config = dict(
    d_model=640,
    n_kv_head=10,
    head_dim=64,
    norm='rmsnorm',
    norm_place='post',
    positions='rope',
    rope_fraction=1.0,
    extras=['local attention windows', 'paired heads', 'attention sinks', 'value embeddings', 'a smear gate', 'capped logits'],
    init_std_up=0.0185,
    init_std_down=0.00755,
    warmup_steps=254,
    schedule='wsd',
    batch_tokens=131072,
    train_tokens=695300000,
    dataset='wikipedia_en',
)
Each number is 50 + 10 x the weight over its row's rms, rounded and kept within 0 to 99. Layers, rows and columns count from 0. The size before them is the row's rms in percent of the matrix's.

# up: layer 5 MLP up, 3840x640, rms 0.0165, rows 2104-2146, columns 560-639
# down: layer 5 MLP down (transposed), 3840x640, rms 0.00807, rows 2104-2145, columns 560-639
up2104 109:58 41 64 52 30 46 57 55 61 60 47 51 51 40 51 50 49 58 30 53 17 65 53 62 54 47 51 65 59 49 29 56 48 60 51 55 53 53 49 50 50 57 65 50 50 45 62 68 41 43 57 43 33 65 52 34 59 48 77 56 49 43 42 57 53 58 51 57 63 45 37 55 37 56 52 48 67 49 65 55
down2104 099:51 43 49 65 56 45 48 63 49 32 42 59 61 34 60 54 50 47 44 47 44 42 44 45 47 55 51 41 47 54 33 45 52 56 58 41 56 45 55 49 41 67 63 46 42 78 58 60 60 55 61 46 39 42 36 66 69 62 28 71 38 42 58 35 51 55 36 62 56 35 66 70 48 58 55 50 51 52 40 60
up2105 094:46 48 70 49 56 64 61 63 56 48 41 54 44 66 40 33 34 51 60 31 55 54 45 34 46 58 65 46 59 55 40 62 44 50 48 57 65 44 40 55 34 33 56 53 53 46 61 47 53 48 60 49 62 55 41 44 28 51 58 55 53 61 41 52 45 53 41 56 54 41 65 46 52 57 55 59 53 59 37 39
down2105 101:61 46 34 30 60 22 60 66 54 50 51 38 57 45 52 59 45 43 49 46 49 43 52 48 48 60 45 59 46 55 51 35 47 59 30 61 59 45 58 48 41 56 54 53 51 65 56 50 29 59 53 45 47 39 59 69 57 37 46 38 67 49 50 54 69 52 52 44 49 42 41 63 35 90 44 29 42 52 55 42
up2106 101:55 44 51 47 51 48 65 56 68 67 51 37 66 39 55 46 49 43 46 54 36 46 71 53 28 39 42 34 53 68 38 68 49 32 59 59 52 64 59 47 39 32 53 43 36 62 50 52 62 52 52 45 44 46 47 41 57 53 39 31 46 43 66 48 57 35 51 40 67 54 48 66 36 60 46 41 58 52 46 45
down2106 105:65 40 63 69 43 60 59 32 43 64 35 59 37 53 59 59 69 43 30 65 65 52 61 43 28 46 45 38 52 48 36 60 53 50 41 31 62 52 32 52 58 63 61 59 56 46 39 69 44 44 65 52 54 48 54 56 57 36 66 49 54 54 44 36 59 39 40 53 69 31 57 45 62 24 49 74 55 52 49 34
up2107 104:36 57 51 57 48 52 57 49 41 38 52 56 40 26 33 48 51 26 54 59 62 55 53 53 52 36 48 34 53 49 52 50 42 39 46 47 39 50 46 60 39 41 69 55 42 71 51 64 48 31 31 37 49 61 50 49 34 51 52 59 50 61 39 31 35 55 60 43 47 51 41 43 56 48 38 65 45 42 66 67
down2107 100:44 46 55 43 53 46 64 55 55 51 29 64 55 43 36 40 55 46 46 46 29 55 42 61 45 41 54 51 58 42 56 22 54 59 28 46 53 60 49 48 67 56 26 49 42 52 69 43 39 74 52 60 55 45 60 53 58 69 37 43 45 46 47 56 37 49 52 46 40 64 58 52 68 38 55 48 37 49 56 44
up2108 098:51 61 67 60 53 42 54 52 35 55 57 57 39 47 36 39 35 34 51 33 60 37 31 52 58 54 47 42 56 70 48 64 42 46 54 44 51 51 17 38 60 36 58 49 42 54 56 45 36 52 49 47 33 38 60 39 43 49 48 51 57 47 42 47 63 51 39 49 68 39 39 69 52 44 42 61 53 39 51 51
down2108 104:47 56 53 54 47 48 44 38 53 42 35 31 68 46 49 60 61 58 44 52 50 29 46 52 49 42 73 56 60 34 49 57 47 40 38 38 45 62 53 41 48 49 47 60 46 65 39 42 54 68 74 57 49 35 49 34 46 49 62 40 40 33 36 49 28 52 67 38 56 48 38 54 62 38 49 32 62 59 31 55
up2109 102:50 54 36 46 53 59 46 36 68 52 42 59 57 66 38 53 52 66 42 46 36 43 47 51 49 32 44 47 51 57 30 63 51 54 53 64 52 70 30 57 55 57 47 34 63 56 26 50 43 36 40 48 58 46 46 39 57 39 69 34 50 57 60 62 45 50 54 61 61 50 56 47 33 56 45 49 42 45 64 57
down2109 101:52 35 58 65 52 38 43 49 47 51 56 44 56 55 29 51 58 63 41 68 45 50 50 54 50 66 36 42 44 53 68 55 48 47 67 58 61 63 46 45 47 39 66 69 46 52 46 60 46 43 51 51 53 47 36 48 56 46 57 69 57 43 54 64 45 53 59 51 40 58 46 59 63 62 24 56 53 60 65 37
up2110 091:61 43 40 49 54 43 55 50 36 42 70 17 47 70 48 35 48 51 40 64 53 47 53 40 63 59 38 51 36 63 48 57 52 43 56 61 56 50 64 54 47 63 54 53 52 67 49 29 70 42 46 46 34 51 69 47 54 38 55 54 45 50 56 50 61 58 59 68 51 60 46 43 54 60 45 44 49 53 42 50
down2110 093:55 48 43 53 52 36 71 40 53 59 53 37 47 44 55 51 43 42 75 77 59 64 47 46 45 54 50 44 45 58 51 65 64 44 50 40 23 43 52 71 61 45 34 50 66 35 42 53 58 34 56 33 64 63 59 40 50 39 56 42 46 46 59 43 63 39 31 45 55 39 40 59 45 37 45 57 49 57 69 54
up2111 099:64 52 40 40 60 47 50 40 46 44 39 47 44 74 35 55 45 69 51 59 48 48 52 42 51 42 44 58 44 51 62 68 37 36 53 36 71 51 43 53 54 53 41 44 58 53 43 45 48 51 67 58 48 16 56 56 54 51 56 36 44 44 54 47 36 70 49 38 40 49 49 55 26 43 49 40 67 58 51 55
down2111 106:59 48 55 57 50 52 59 46 40 60 35 51 33 43 44 44 54 60 50 55 33 47 35 64 48 53 52 47 53 52 40 55 48 72 58 43 68 37 52 39 62 56 49 41 55 49 42 46 56 68 49 68 61 36 47 35 58 49 62 78 59 44 29 65 52 55 61 55 45 54 52 59 49 57 48 37 45 56 34 60
up2112 094:48 55 57 57 60 62 50 27 66 48 42 58 49 42 41 54 48 44 49 58 54 42 51 47 56 82 37 36 56 56 39 57 37 64 54 55 40 35 61 50 39 38 51 49 42 50 50 47 42 42 39 49 44 42 63 41 23 37 44 48 75 73 40 55 46 51 40 82 40 65 51 40 54 48 76 55 49 37 49 42
down2112 099:55 32 36 55 67 44 44 46 68 46 24 54 49 46 41 67 54 44 36 46 51 75 47 24 45 62 42 47 49 50 68 45 43 30 44 46 45 44 47 44 49 63 65 60 61 57 55 38 49 48 38 44 55 52 35 56 41 46 53 59 53 39 64 59 50 43 53 41 38 28 50 33 43 53 50 65 36 54 72 35
up2113 101:66 51 60 29 46 43 39 51 46 62 49 54 37 42 45 51 33 50 37 40 65 62 50 67 68 56 41 61 53 51 59 35 44 37 56 51 41 67 39 53 43 50 57 58 43 34 43 54 38 47 52 62 44 61 54 53 46 64 46 41 38 51 66 46 54 54 64 49 44 60 55 38 46 69 34 59 66 58 59 52
down2113 104:52 54 28 65 50 45 43 41 63 55 52 42 66 54 51 48 44 51 46 79 55 50 44 37 50 48 52 33 52 41 64 63 69 54 45 48 41 56 44 61 66 47 47 46 53 33 46 56 31 46 44 50 49 46 58 57 32 50 52 47 37 45 56 50 55 52 42 52 54 57 60 55 55 42 55 45 62 41 48 50
up2114 103:55 50 58 57 33 39 59 46 55 49 46 59 57 50 50 52 54 60 54 53 50 47 51 54 54 46 46 41 65 58 45 64 49 33 39 36 59 58 49 49 49 56 45 43 62 48 56 46 66 56 49 41 58 41 56 42 44 41 65 64 45 57 50 39 38 51 52 75 61 63 70 57 39 42 50 39 46 59 42 50
down2114 095:58 53 55 51 47 88 46 50 49 54 38 54 37 44 40 39 77 49 55 33 26 49 32 52 51 43 55 63 56 62 59 47 47 61 47 42 36 59 38 54 38 51 58 69 32 52 49 61 53 33 47 38 63 44 60 58 46 48 25 25 30 34 55 58 37 38 35 45 36 44 49 68 37 62 49 59 36 33 51 43
up2115 096:57 54 48 68 54 57 59 40 45 60 60 55 52 55 56 41 65 45 45 47 48 47 46 36 37 64 38 52 63 48 53 41 34 57 41 61 30 51 48 58 59 31 51 61 61 54 41 57 62 41 49 41 54 56 52 44 57 67 39 65 49 60 73 30 38 30 46 39 66 58 36 59 63 40 44 50 42 51 52 46
down2115 096:54 54 21 54 46 45 34 37 67 46 67 48 33 47 55 75 45 53 40 45 49 59 46 26 34 51 52 52 51 72 55 32 50 36 44 60 41 53 63 41 61 73 57 49 55 44 49 55 60 53 60 70 29 37 77 43 44 42 59 44 41 53 38 51 47 48 40 42 57 48 46 40 57 58 48 43 45 35 35 23
up2116 099:55 29 56 40 49 40 48 63 29 45 33 60 42 47 35 38 40 52 50 53 58 21 49 40 52 42 40 68 50 44 53 34 46 57 46 68 47 50 56 42 33 57 64 51 54 58 33 47 55 42 56 40 47 27 50 53 39 57 55 57 41 31 53 35 50 57 48 43 39 56 41 44 49 56 51 55 69 45 44 61
down2116 105:52 43 56 65 42 61 65 50 50 61 61 43 55 45 72 44 59 37 56 69 45 57 53 49 23 47 58 44 52 55 52 44 40 38 64 53 41 53 45 46 40 58 74 43 50 46 66 44 48 56 58 58 60 40 53 62 47 57 41 54 68 62 61 58 54 58 35 42 39 52 31 44 48 39 36 56 34 44 49 60
up2117 106:40 51 43 46 57 55 48 51 32 46 75 47 53 69 55 63 54 60 59 55 58 41 69 54 60 62 46 47 61 49 72 36 45 37 50 58 47 48 32 51 49 55 46 45 61 41 61 43 52 42 49 49 55 59 73 67 49 50 72 58 51 40 52 49 58 37 39 68 54 49 45 47 51 63 49 60 55 57 58 31
down2117 103:53 48 55 50 39 55 50 50 65 56 39 49 40 44 37 63 59 70 48 44 39 45 36 48 51 53 48 58 54 48 57 61 41 55 49 59 63 27 26 37 55 32 39 63 44 53 70 51 51 36 53 33 57 37 32 63 27 56 35 46 54 55 51 45 44 47 50 31 42 58 49 52 58 72 41 40 55 54 62 39
up2118 100:31 51 60 44 45 30 33 38 54 48 37 37 53 66 48 75 45 50 58 57 52 49 40 60 42 54 58 33 46 48 46 63 46 52 61 46 41 23 57 50 46 61 66 38 66 41 54 39 41 58 45 41 42 40 31 55 52 53 58 55 51 52 44 53 60 47 38 65 46 58 44 40 64 54 56 58 55 54 56 49
down2118 098:65 58 47 32 43 65 46 60 55 52 54 58 57 43 46 61 47 43 43 47 61 62 47 37 24 41 72 44 35 47 61 38 34 52 57 35 44 53 43 48 34 41 55 61 38 32 54 46 47 36 49 49 38 62 49 58 44 77 51 63 27 43 53 54 52 52 48 39 45 45 55 47 51 59 48 48 49 49 58 52
up2119 102:45 51 45 52 64 42 59 58 58 59 40 30 55 46 63 60 73 49 46 63 81 47 50 51 49 40 54 53 62 52 51 40 51 39 48 48 48 35 56 49 32 55 38 46 41 50 58 66 36 35 34 57 38 55 39 52 43 59 38 53 40 53 62 36 56 54 61 43 64 59 42 53 48 58 37 58 51 60 57 66
down2119 104:54 53 65 67 45 50 52 49 50 55 59 58 53 36 60 48 43 49 68 58 52 44 54 29 50 44 46 44 31 65 42 44 55 39 36 48 44 55 49 50 39 68 54 36 48 46 51 47 62 54 52 39 46 40 44 66 54 41 54 43 30 66 61 65 43 53 48 58 45 44 52 61 49 51 72 53 57 42 45 45
up2120 101:38 71 50 48 48 43 55 55 54 44 36 57 48 42 52 43 40 33 62 62 49 49 49 49 39 56 55 43 49 59 51 55 48 63 56 50 58 49 45 73 59 67 47 57 39 49 51 64 56 56 43 38 69 63 56 76 42 54 47 48 44 63 52 51 65 60 45 50 53 43 60 58 20 50 60 45 47 30 48 55
down2120 102:66 45 47 57 38 76 65 62 59 65 54 46 46 43 36 58 71 43 52 54 69 59 26 58 45 44 50 71 36 52 55 45 63 49 32 27 56 50 38 63 56 58 44 40 34 38 41 56 58 41 39 25 67 50 37 52 52 58 42 43 60 60 24 43 58 31 52 56 57 48 44 41 50 42 51 50 41 50 56 49
up2121 101:59 65 58 58 49 66 61 56 58 53 44 33 52 46 54 43 47 63 50 43 49 41 53 64 55 43 60 60 47 56 61 61 52 28 59 47 48 63 63 48 41 48 58 55 47 44 66 43 47 39 42 61 42 57 54 35 38 47 40 32 61 66 40 46 50 47 38 42 59 49 63 47 44 57 56 27 59 56 34 56
down2121 097:63 58 36 50 42 46 29 68 41 42 42 52 54 60 59 47 46 49 58 56 44 57 52 58 43 55 58 53 50 27 23 55 65 54 35 51 49 53 41 65 55 51 39 35 63 39 52 69 56 51 33 54 62 48 51 60 40 43 53 50 62 57 52 47 70 45 53 50 53 42 59 31 65 39 41 40 43 60 47 59
up2122 100:43 50 41 60 56 53 62 65 59 58 51 38 48 48 45 35 37 64 54 52 68 38 53 50 47 60 64 65 47 57 17 56 49 54 45 27 53 45 66 57 32 44 36 52 58 48 35 40 49 51 40 67 67 57 57 53 42 50 44 58 59 54 69 49 34 58 59 41 43 62 41 34 43 51 34 53 44 63 53 57
down2122 095:65 52 32 60 48 52 56 40 53 44 43 64 62 43 63 48 55 48 73 46 43 38 39 32 62 61 46 34 35 48 69 57 29 51 63 68 49 41 47 41 60 48 56 42 59 53 46 33 54 48 47 47 55 64 30 43 45 44 64 56 58 67 36 45 62 49 47 49 44 63 33 68 66 72 52 56 45 74 67 64
up2123 109:49 27 51 43 38 54 51 29 64 37 45 53 60 51 69 39 43 62 54 41 51 59 80 44 52 66 45 63 41 46 50 45 59 58 28 44 62 48 54 44 57 38 49 44 50 56 49 66 60 65 43 38 54 51 33 50 49 59 47 50 45 40 47 45 37 51 69 41 61 44 53 43 51 33 44 42 55 45 56 43
down2123 105:41 48 65 51 51 60 29 56 65 48 36 50 61 29 52 42 64 50 51 37 39 66 57 49 50 56 43 60 38 31 52 41 48 46 39 47 56 48 35 45 54 43 50 45 46 55 67 62 58 59 49 42 53 61 41 59 37 50 62 41 57 35 34 52 42 63 53 58 32 44 52 46 45 61 49 36 44 55 42 55
up2124 087:54 49 45 59 51 62 62 57 45 46 74 44 54 47 54 16 30 39 44 38 52 63 46 49 45 62 50 59 51 66 63 60 34 79 27 52 56 47 38 37 52 58 41 67 56 56 52 50 46 65 62 53 45 51 60 66 31 52 52 55 54 44 49 49 52 56 57 70 61 40 27 38 47 58 47 54 40 62 45 48
down2124 095:56 22 37 41 46 58 41 44 50 35 65 74 59 38 44 37 49 51 50 42 41 61 57 56 46 53 37 57 51 48 67 48 56 69 56 45 57 47 61 48 51 51 60 36 49 39 44 48 42 49 48 52 51 43 52 60 54 46 61 45 54 59 60 51 49 53 50 43 31 80 63 46 44 59 54 57 72 60 48 49
up2125 098:49 54 65 43 59 50 49 56 50 35 48 41 37 55 54 61 51 61 59 45 47 72 52 64 45 38 54 40 53 38 41 71 57 50 43 55 59 63 51 64 58 46 58 42 49 41 54 53 59 54 69 43 65 59 39 53 52 69 51 56 59 66 55 43 66 49 57 56 35 47 54 52 56 56 29 50 73 50 52 46
down2125 097:67 58 50 45 52 50 52 34 43 63 49 42 65 44 65 31 49 64 49 62 55 51 41 51 44 50 44 48 67 45 59 60 51 46 52 59 36 45 45 33 47 58 48 50 48 57 50 47 31 62 51 53 60 42 32 38 41 65 41 65 48 59 36 41 64 54 58 44 51 38 37 47 41 59 57 28 29 55 46 70
up2126 098:68 62 56 36 58 40 44 48 64 38 67 40 70 39 34 41 38 57 46 53 61 40 47 56 41 42 52 50 57 33 45 51 49 39 61 66 57 39 36 66 39 58 64 43 31 46 62 38 52 40 56 41 76 48 40 46 45 73 46 65 45 58 54 35 58 46 75 23 42 47 54 38 36 52 46 40 55 39 44 48
down2126 097:26 58 48 53 58 71 50 56 42 71 31 49 25 36 58 40 58 57 50 53 44 54 54 63 32 54 53 49 45 57 51 60 31 37 57 53 23 47 60 58 47 28 50 26 60 33 49 46 42 45 41 37 52 29 40 58 37 42 48 52 45 57 60 31 26 47 41 43 39 59 66 38 69 40 52 45 41 54 71 67
up2127 094:48 53 66 62 63 38 42 47 53 61 45 43 51 57 39 51 47 27 39 45 62 28 44 39 58 63 52 52 60 53 43 56 47 47 59 64 44 52 39 38 45 46 52 45 36 57 41 44 39 49 58 43 43 54 48 43 56 33 50 31 47 65 67 52 57 43 66 64 60 37 53 47 60 54 64 48 45 49 44 56
down2127 102:60 62 51 44 50 52 61 53 49 46 54 56 43 39 35 41 44 43 54 43 51 62 37 61 62 70 44 47 38 55 57 61 50 61 57 56 54 44 65 69 74 39 46 68 28 38 47 56 42 24 33 32 38 49 49 47 33 55 50 48 67 57 66 54 58 52 52 53 39 39 61 43 40 60 49 54 59 54 46 53
up2128 104:48 45 52 48 44 54 67 55 52 45 68 37 23 45 68 41 83 56 30 53 58 49 55 53 46 60 69 29 46 59 43 45 39 33 52 33 44 52 38 38 50 68 51 40 39 36 58 44 56 46 45 55 50 48 43 58 45 44 25 54 69 47 49 45 48 54 53 46 28 77 38 43 40 55 55 55 47 50 61 44
down2128 098:48 63 66 60 43 55 53 58 58 48 62 44 61 45 64 55 32 52 65 50 61 45 38 47 56 43 44 37 26 56 48 34 40 49 59 58 45 46 57 67 57 59 39 52 45 23 41 64 52 33 57 55 42 83 59 61 42 53 75 46 45 46 53 43 41 43 44 41 48 44 51 54 49 58 36 42 59 42 39 48
up2129 100:52 46 31 45 42 42 48 55 32 42 47 50 52 45 47 44 44 50 65 43 37 64 57 75 55 51 56 43 41 43 39 54 38 45 37 35 56 46 56 34 34 46 57 39 33 66 52 42 33 51 51 54 54 35 47 56 44 46 57 48 60 34 41 55 47 56 45 48 35 48 55 48 49 55 49 63 38 59 47 52
down2129 096:32 35 43 55 59 34 45 36 62 57 46 61 36 52 48 67 54 59 55 43 53 33 63 18 61 65 29 38 64 43 34 65 54 42 47 53 65 60 57 46 76 37 42 60 49 47 38 49 33 53 38 48 41 60 52 28 41 54 54 70 61 51 47 57 73 46 37 52 66 31 53 55 45 43 47 54 56 36 44 60
up2130 098:56 39 51 58 47 25 65 35 49 48 38 44 57 60 44 61 57 42 72 46 57 65 43 66 45 39 54 38 46 48 31 47 41 45 60 49 45 39 51 51 51 46 53 55 56 32 59 47 47 30 34 32 47 47 33 41 62 49 32 43 54 53 28 59 43 48 62 32 51 36 47 33 59 44 50 61 58 49 42 68
down2130 100:68 39 45 57 48 56 57 55 49 39 44 36 57 58 42 58 45 48 50 60 48 61 59 72 61 56 40 46 44 47 62 49 52 45 47 43 53 68 40 47 53 41 65 64 45 49 57 67 41 45 49 51 59 21 58 65 55 42 71 51 50 62 37 53 63 46 41 55 63 59 66 40 45 52 32 35 64 43 47 40
up2131 094:39 58 51 48 44 37 49 36 42 28 29 41 48 62 54 41 50 55 60 54 47 40 66 62 58 42 44 48 42 58 41 58 39 52 59 61 47 52 43 47 52 53 72 47 46 62 43 63 56 38 46 62 29 39 53 42 54 45 60 47 49 45 54 45 65 43 43 38 52 41 56 59 39 52 61 52 53 52 65 45
down2131 096:60 55 49 45 42 48 49 39 44 53 58 34 68 67 54 55 52 54 58 45 61 67 62 52 65 53 51 63 44 51 61 27 59 64 52 44 45 67 29 36 42 55 49 46 40 49 51 42 42 59 48 58 42 40 58 49 55 28 78 56 52 38 40 66 52 70 32 40 29 39 50 42 58 38 56 51 33 53 57 59
up2132 104:60 56 54 39 55 46 40 41 49 59 70 43 53 36 59 39 71 54 46 34 49 63 51 47 60 36 45 61 40 27 39 49 58 57 35 48 45 55 46 66 42 41 48 52 58 40 42 43 55 46 43 52 58 45 57 57 34 52 55 54 59 38 42 59 58 43 40 55 47 55 49 51 40 34 50 48 71 53 41 45
down2132 101:54 52 43 56 46 52 51 39 31 67 46 38 39 59 46 51 54 41 29 58 41 46 41 46 65 51 46 52 48 61 34 47 60 51 49 51 51 43 57 41 42 37 63 64 43 68 40 46 33 46 39 50 53 35 40 62 56 53 39 45 47 32 47 57 32 46 50 36 59 52 52 68 59 54 60 68 56 47 58 59
up2133 098:57 38 45 52 55 32 56 61 56 54 39 40 52 45 49 49 58 55 44 61 45 31 58 33 42 56 50 55 52 64 48 49 57 30 53 48 58 54 48 54 54 61 54 60 49 49 45 50 47 46 49 49 72 57 48 68 63 51 55 50 47 49 36 65 36 63 51 31 43 36 53 59 66 38 50 37 45 51 49 49
down2133 107:70 34 49 48 90 41 47 55 48 47 33 53 48 57 48 42 36 41 46 43 51 54 61 58 62 40 52 47 47 59 56 67 44 46 58 56 68 52 45 57 58 41 65 52 70 61 56 51 62 67 51 45 49 53 49 46 40 41 64 46 61 53 47 34 33 65 52 46 44 39 49 63 67 54 50 73 53 61 32 57
up2134 100:67 72 85 40 52 51 50 59 61 67 43 44 55 55 62 47 47 46 49 70 31 52 47 67 63 32 44 45 50 46 56 54 50 65 35 60 52 58 60 49 49 47 53 73 46 53 32 50 50 49 30 72 48 48 50 30 42 49 57 48 54 61 48 30 53 57 63 44 51 53 56 50 42 43 54 29 41 43 60 45
down2134 100:42 43 26 47 58 56 43 45 48 57 38 34 36 61 74 40 58 43 39 42 49 66 47 46 60 55 48 59 41 47 29 65 43 44 52 50 64 45 50 44 62 55 59 39 73 65 48 50 53 56 43 41 68 45 51 64 42 51 74 43 63 53 51 63 49 49 41 39 54 30 47 48 48 40 56 56 54 62 27 78
up2135 101:44 42 46 64 43 53 41 47 57 52 58 39 53 49 34 37 47 67 56 66 46 49 57 48 49 67 45 35 45 48 69 45 54 36 60 57 56 53 44 62 50 37 46 44 62 61 73 53 53 42 51 58 49 52 59 43 52 59 32 50 44 30 62 35 37 50 40 63 45 55 42 52 49 58 50 53 47 48 69 50
down2135 101:44 42 48 61 46 61 48 53 49 56 46 39 75 41 46 51 50 41 49 50 36 46 24 46 55 66 54 54 25 50 58 43 56 43 46 57 53 51 55 47 58 43 64 58 44 66 35 52 55 30 74 64 46 65 42 47 57 42 37 48 37 47 48 53 42 45 33 32 45 43 56 56 56 55 63 43 54 65 37 52
up2136 103:40 63 70 66 21 49 37 66 55 42 46 56 59 63 52 71 56 41 30 73 46 58 31 71 35 52 43 54 42 50 44 36 38 59 70 51 71 50 37 62 56 65 43 55 30 55 41 57 59 70 58 51 37 54 54 49 40 52 58 55 58 63 54 45 59 45 54 59 56 32 60 45 60 42 35 64 47 48 57 58
down2136 101:53 42 55 43 54 62 49 53 42 55 43 38 54 37 58 51 55 41 38 51 66 45 50 41 48 72 47 40 52 42 41 53 33 66 57 55 39 45 39 53 46 31 57 63 47 62 44 47 50 49 47 55 57 41 36 48 61 58 60 50 62 62 55 38 41 43 50 49 42 55 50 38 49 50 46 55 51 61 46 43
up2137 094:50 32 44 49 47 53 44 55 60 35 44 47 46 42 37 37 71 19 56 55 59 57 48 53 37 52 48 52 52 68 54 42 43 38 47 51 55 48 63 39 52 53 54 74 71 48 64 51 66 58 44 42 58 42 35 72 17 25 50 47 36 34 39 35 38 16 40 65 48 66 42 42 52 51 53 46 29 64 43 63
down2137 095:54 61 40 67 45 35 44 50 57 49 40 52 76 41 26 46 58 46 56 50 52 51 52 66 62 62 46 56 45 57 82 56 48 40 53 46 40 56 43 59 53 57 62 43 53 43 52 35 34 52 40 26 56 47 38 47 35 51 49 57 59 53 53 52 50 46 53 49 71 45 59 45 58 48 52 49 42 40 49 53
up2138 097:52 60 37 52 64 46 39 42 39 29 23 44 51 50 48 61 47 49 40 69 46 60 53 59 56 46 59 59 42 63 64 58 46 26 55 57 37 59 55 48 46 62 48 41 72 43 38 50 51 52 34 47 31 57 22 52 53 33 51 55 56 30 52 48 42 39 46 37 71 47 56 42 41 63 65 45 66 54 63 53
down2138 103:65 36 50 45 52 58 48 49 47 33 37 58 48 75 39 48 57 66 49 62 50 61 60 62 57 61 60 59 58 34 60 38 43 62 53 39 56 45 46 25 28 55 57 57 56 41 42 51 51 39 46 42 60 42 45 61 51 54 61 51 56 54 39 65 58 55 55 67 40 40 61 66 38 63 49 57 31 40 52 58
up2139 099:41 38 50 47 48 30 55 50 53 67 71 65 44 48 48 35 16 54 59 35 42 54 61 37 44 56 59 49 39 48 48 56 42 44 44 51 60 65 65 46 58 52 55 63 63 50 42 38 45 61 55 53 44 60 38 41 55 47 52 49 53 51 44 45 62 36 49 61 52 27 40 49 45 47 54 51 45 56 52 65
down2139 101:54 54 51 47 64 50 42 43 54 25 46 43 54 61 40 52 63 56 52 48 70 51 47 31 43 37 75 52 38 55 76 38 44 53 45 41 64 47 65 54 38 38 46 55 55 41 63 35 67 51 65 60 50 54 76 55 42 46 42 60 40 54 43 58 48 37 53 73 49 28 54 68 68 44 39 53 29 56 42 75
up2140 097:52 54 43 36 50 51 68 54 48 64 30 61 40 50 53 49 60 41 35 56 67 67 49 49 42 46 51 38 54 46 61 47 55 55 57 59 50 33 47 51 39 62 64 38 63 39 50 43 59 28 57 62 58 46 60 57 35 68 46 47 47 50 38 33 55 39 30 45 56 75 65 61 56 57 46 55 62 52 47 49
down2140 096:70 35 42 61 60 44 51 64 35 27 38 32 36 39 90 38 34 47 52 39 45 51 64 50 58 43 47 52 56 50 49 47 53 28 62 35 59 43 52 40 54 54 63 61 58 65 55 59 46 56 53 34 61 24 59 37 45 38 50 64 59 48 39 68 65 51 48 53 38 30 46 51 49 32 54 49 52 61 42 55
up2141 094:51 54 62 52 56 44 40 51 42 51 61 48 35 45 47 50 42 57 70 51 48 61 35 52 68 57 54 63 61 45 61 48 49 49 35 35 53 47 38 46 49 46 66 38 58 56 63 57 52 42 64 45 48 64 45 49 50 26 50 58 55 52 54 51 62 46 56 48 55 66 56 62 42 66 57 46 64 63 57 66
down2141 099:44 64 57 47 42 47 58 66 51 37 56 43 67 55 41 51 56 42 58 51 36 61 44 48 44 56 30 69 42 36 57 44 32 55 35 42 68 29 48 57 50 36 51 52 42 50 37 49 35 49 55 68 32 44 56 60 52 47 49 44 53 56 69 50 56 36 53 63 56 56 67 52 50 36 54 36 30 62 63 49
up2142 102:50 52 56 49 50 51 47 40 51 55 57 50 53 61 54 52 63 44 40 35 54 54 36 51 55 65 65 42 58 49 36 37 48 56 50 41 37 46 55 59 61 36 67 57 64 63 39 43 46 58 58 50 35 49 53 48 53 44 57 31 36 68 50 63 48 35 54 33 36 68 50 67 60 53 41 65 51 55 60 49
down2142 101:45 36 61 53 43 39 42 39 56 56 41 47 49 41 63 51 55 51 52 44 50 47 64 59 42 36 59 48 55 48 58 45 37 48 28 66 73 46 58 25 46 44 46 37 36 57 54 57 53 33 63 52 51 39 54 56 57 73 47 37 58 48 51 32 58 38 56 46 47 49 53 59 37 50 62 42 42 59 55 44
up2143 098:63 44 42 64 33 63 29 56 47 48 42 51 51 64 46 39 46 72 33 21 56 71 55 54 52 54 57 28 29 40 49 59 68 68 55 26 61 41 49 52 46 28 49 65 51 47 44 54 40 46 54 52 53 58 35 37 57 56 53 56 57 62 62 42 38 43 51 51 59 38 49 54 40 58 65 56 55 54 52 48
down2143 096:50 32 40 46 66 38 41 42 47 69 61 53 42 49 48 48 37 53 43 44 60 51 62 53 43 40 51 46 73 56 57 62 45 48 56 60 61 38 49 51 56 46 45 73 27 54 24 58 44 48 42 60 44 52 54 47 51 37 60 51 36 48 59 44 52 39 63 36 64 66 59 42 56 42 45 73 43 43 51 65
up2144 099:55 29 53 57 43 60 49 59 36 46 55 51 40 41 57 38 42 43 50 48 47 60 50 40 65 56 60 48 43 58 43 40 31 54 51 36 57 53 72 43 71 58 48 62 65 58 53 54 47 36 47 62 50 48 70 47 57 28 49 38 55 67 48 44 47 50 35 51 63 51 60 32 81 43 70 37 52 72 43 46
down2144 103:40 47 43 59 54 51 55 49 55 40 56 54 48 51 40 36 41 36 36 52 39 55 54 60 62 59 39 63 55 30 57 38 39 56 62 49 66 49 50 55 45 43 57 23 61 63 57 57 40 57 51 56 59 37 48 43 49 53 60 54 41 45 42 66 52 57 57 57 40 44 64 42 41 47 52 40 50 51 48 45
up2145 107:50 52 61 44 32 57 53 51 45 49 30 42 70 54 57 54 56 60 41 48 60 33 64 73 56 59 49 53 45 59 62 43 63 49 40 51 55 69 48 47 53 54 41 54 37 51 42 40 72 39 36 50 55 56 61 58 59 54 46 62 63 49 57 51 32 43 38 44 73 69 63 50 44 52 61 52 56 64 66 57
down2145 100:28 45 47 50 72 51 52 71 24 38 49 53 30 58 46 51 39 71 24 42 50 50 46 36 47 54 48 49 56 56 63 45 49 90 40 38 59 50 57 34 39 39 44 57 30 66 39 53 38 40 56 37 66 60 50 48 42 53 37 43 79 55 59 48 56 61 48 46 50 66 53 58 45 72 51 66 61 59 44 33
up2146 103:52 39 52 40 42 54 46 63 48 54 50 46 63 52 47 53 49 57 53 61 51 71 50 67 49 56 58 56 38 51 43 32 56 60 34 37 36 42 42 23 43 47 42 32 46 58 45 55 38 63 67 51 44 49 45 51 46 51 53 46 35 56 42 53 69 44 50 58 39 45 45 70 70 60 47 50 50 43 66 35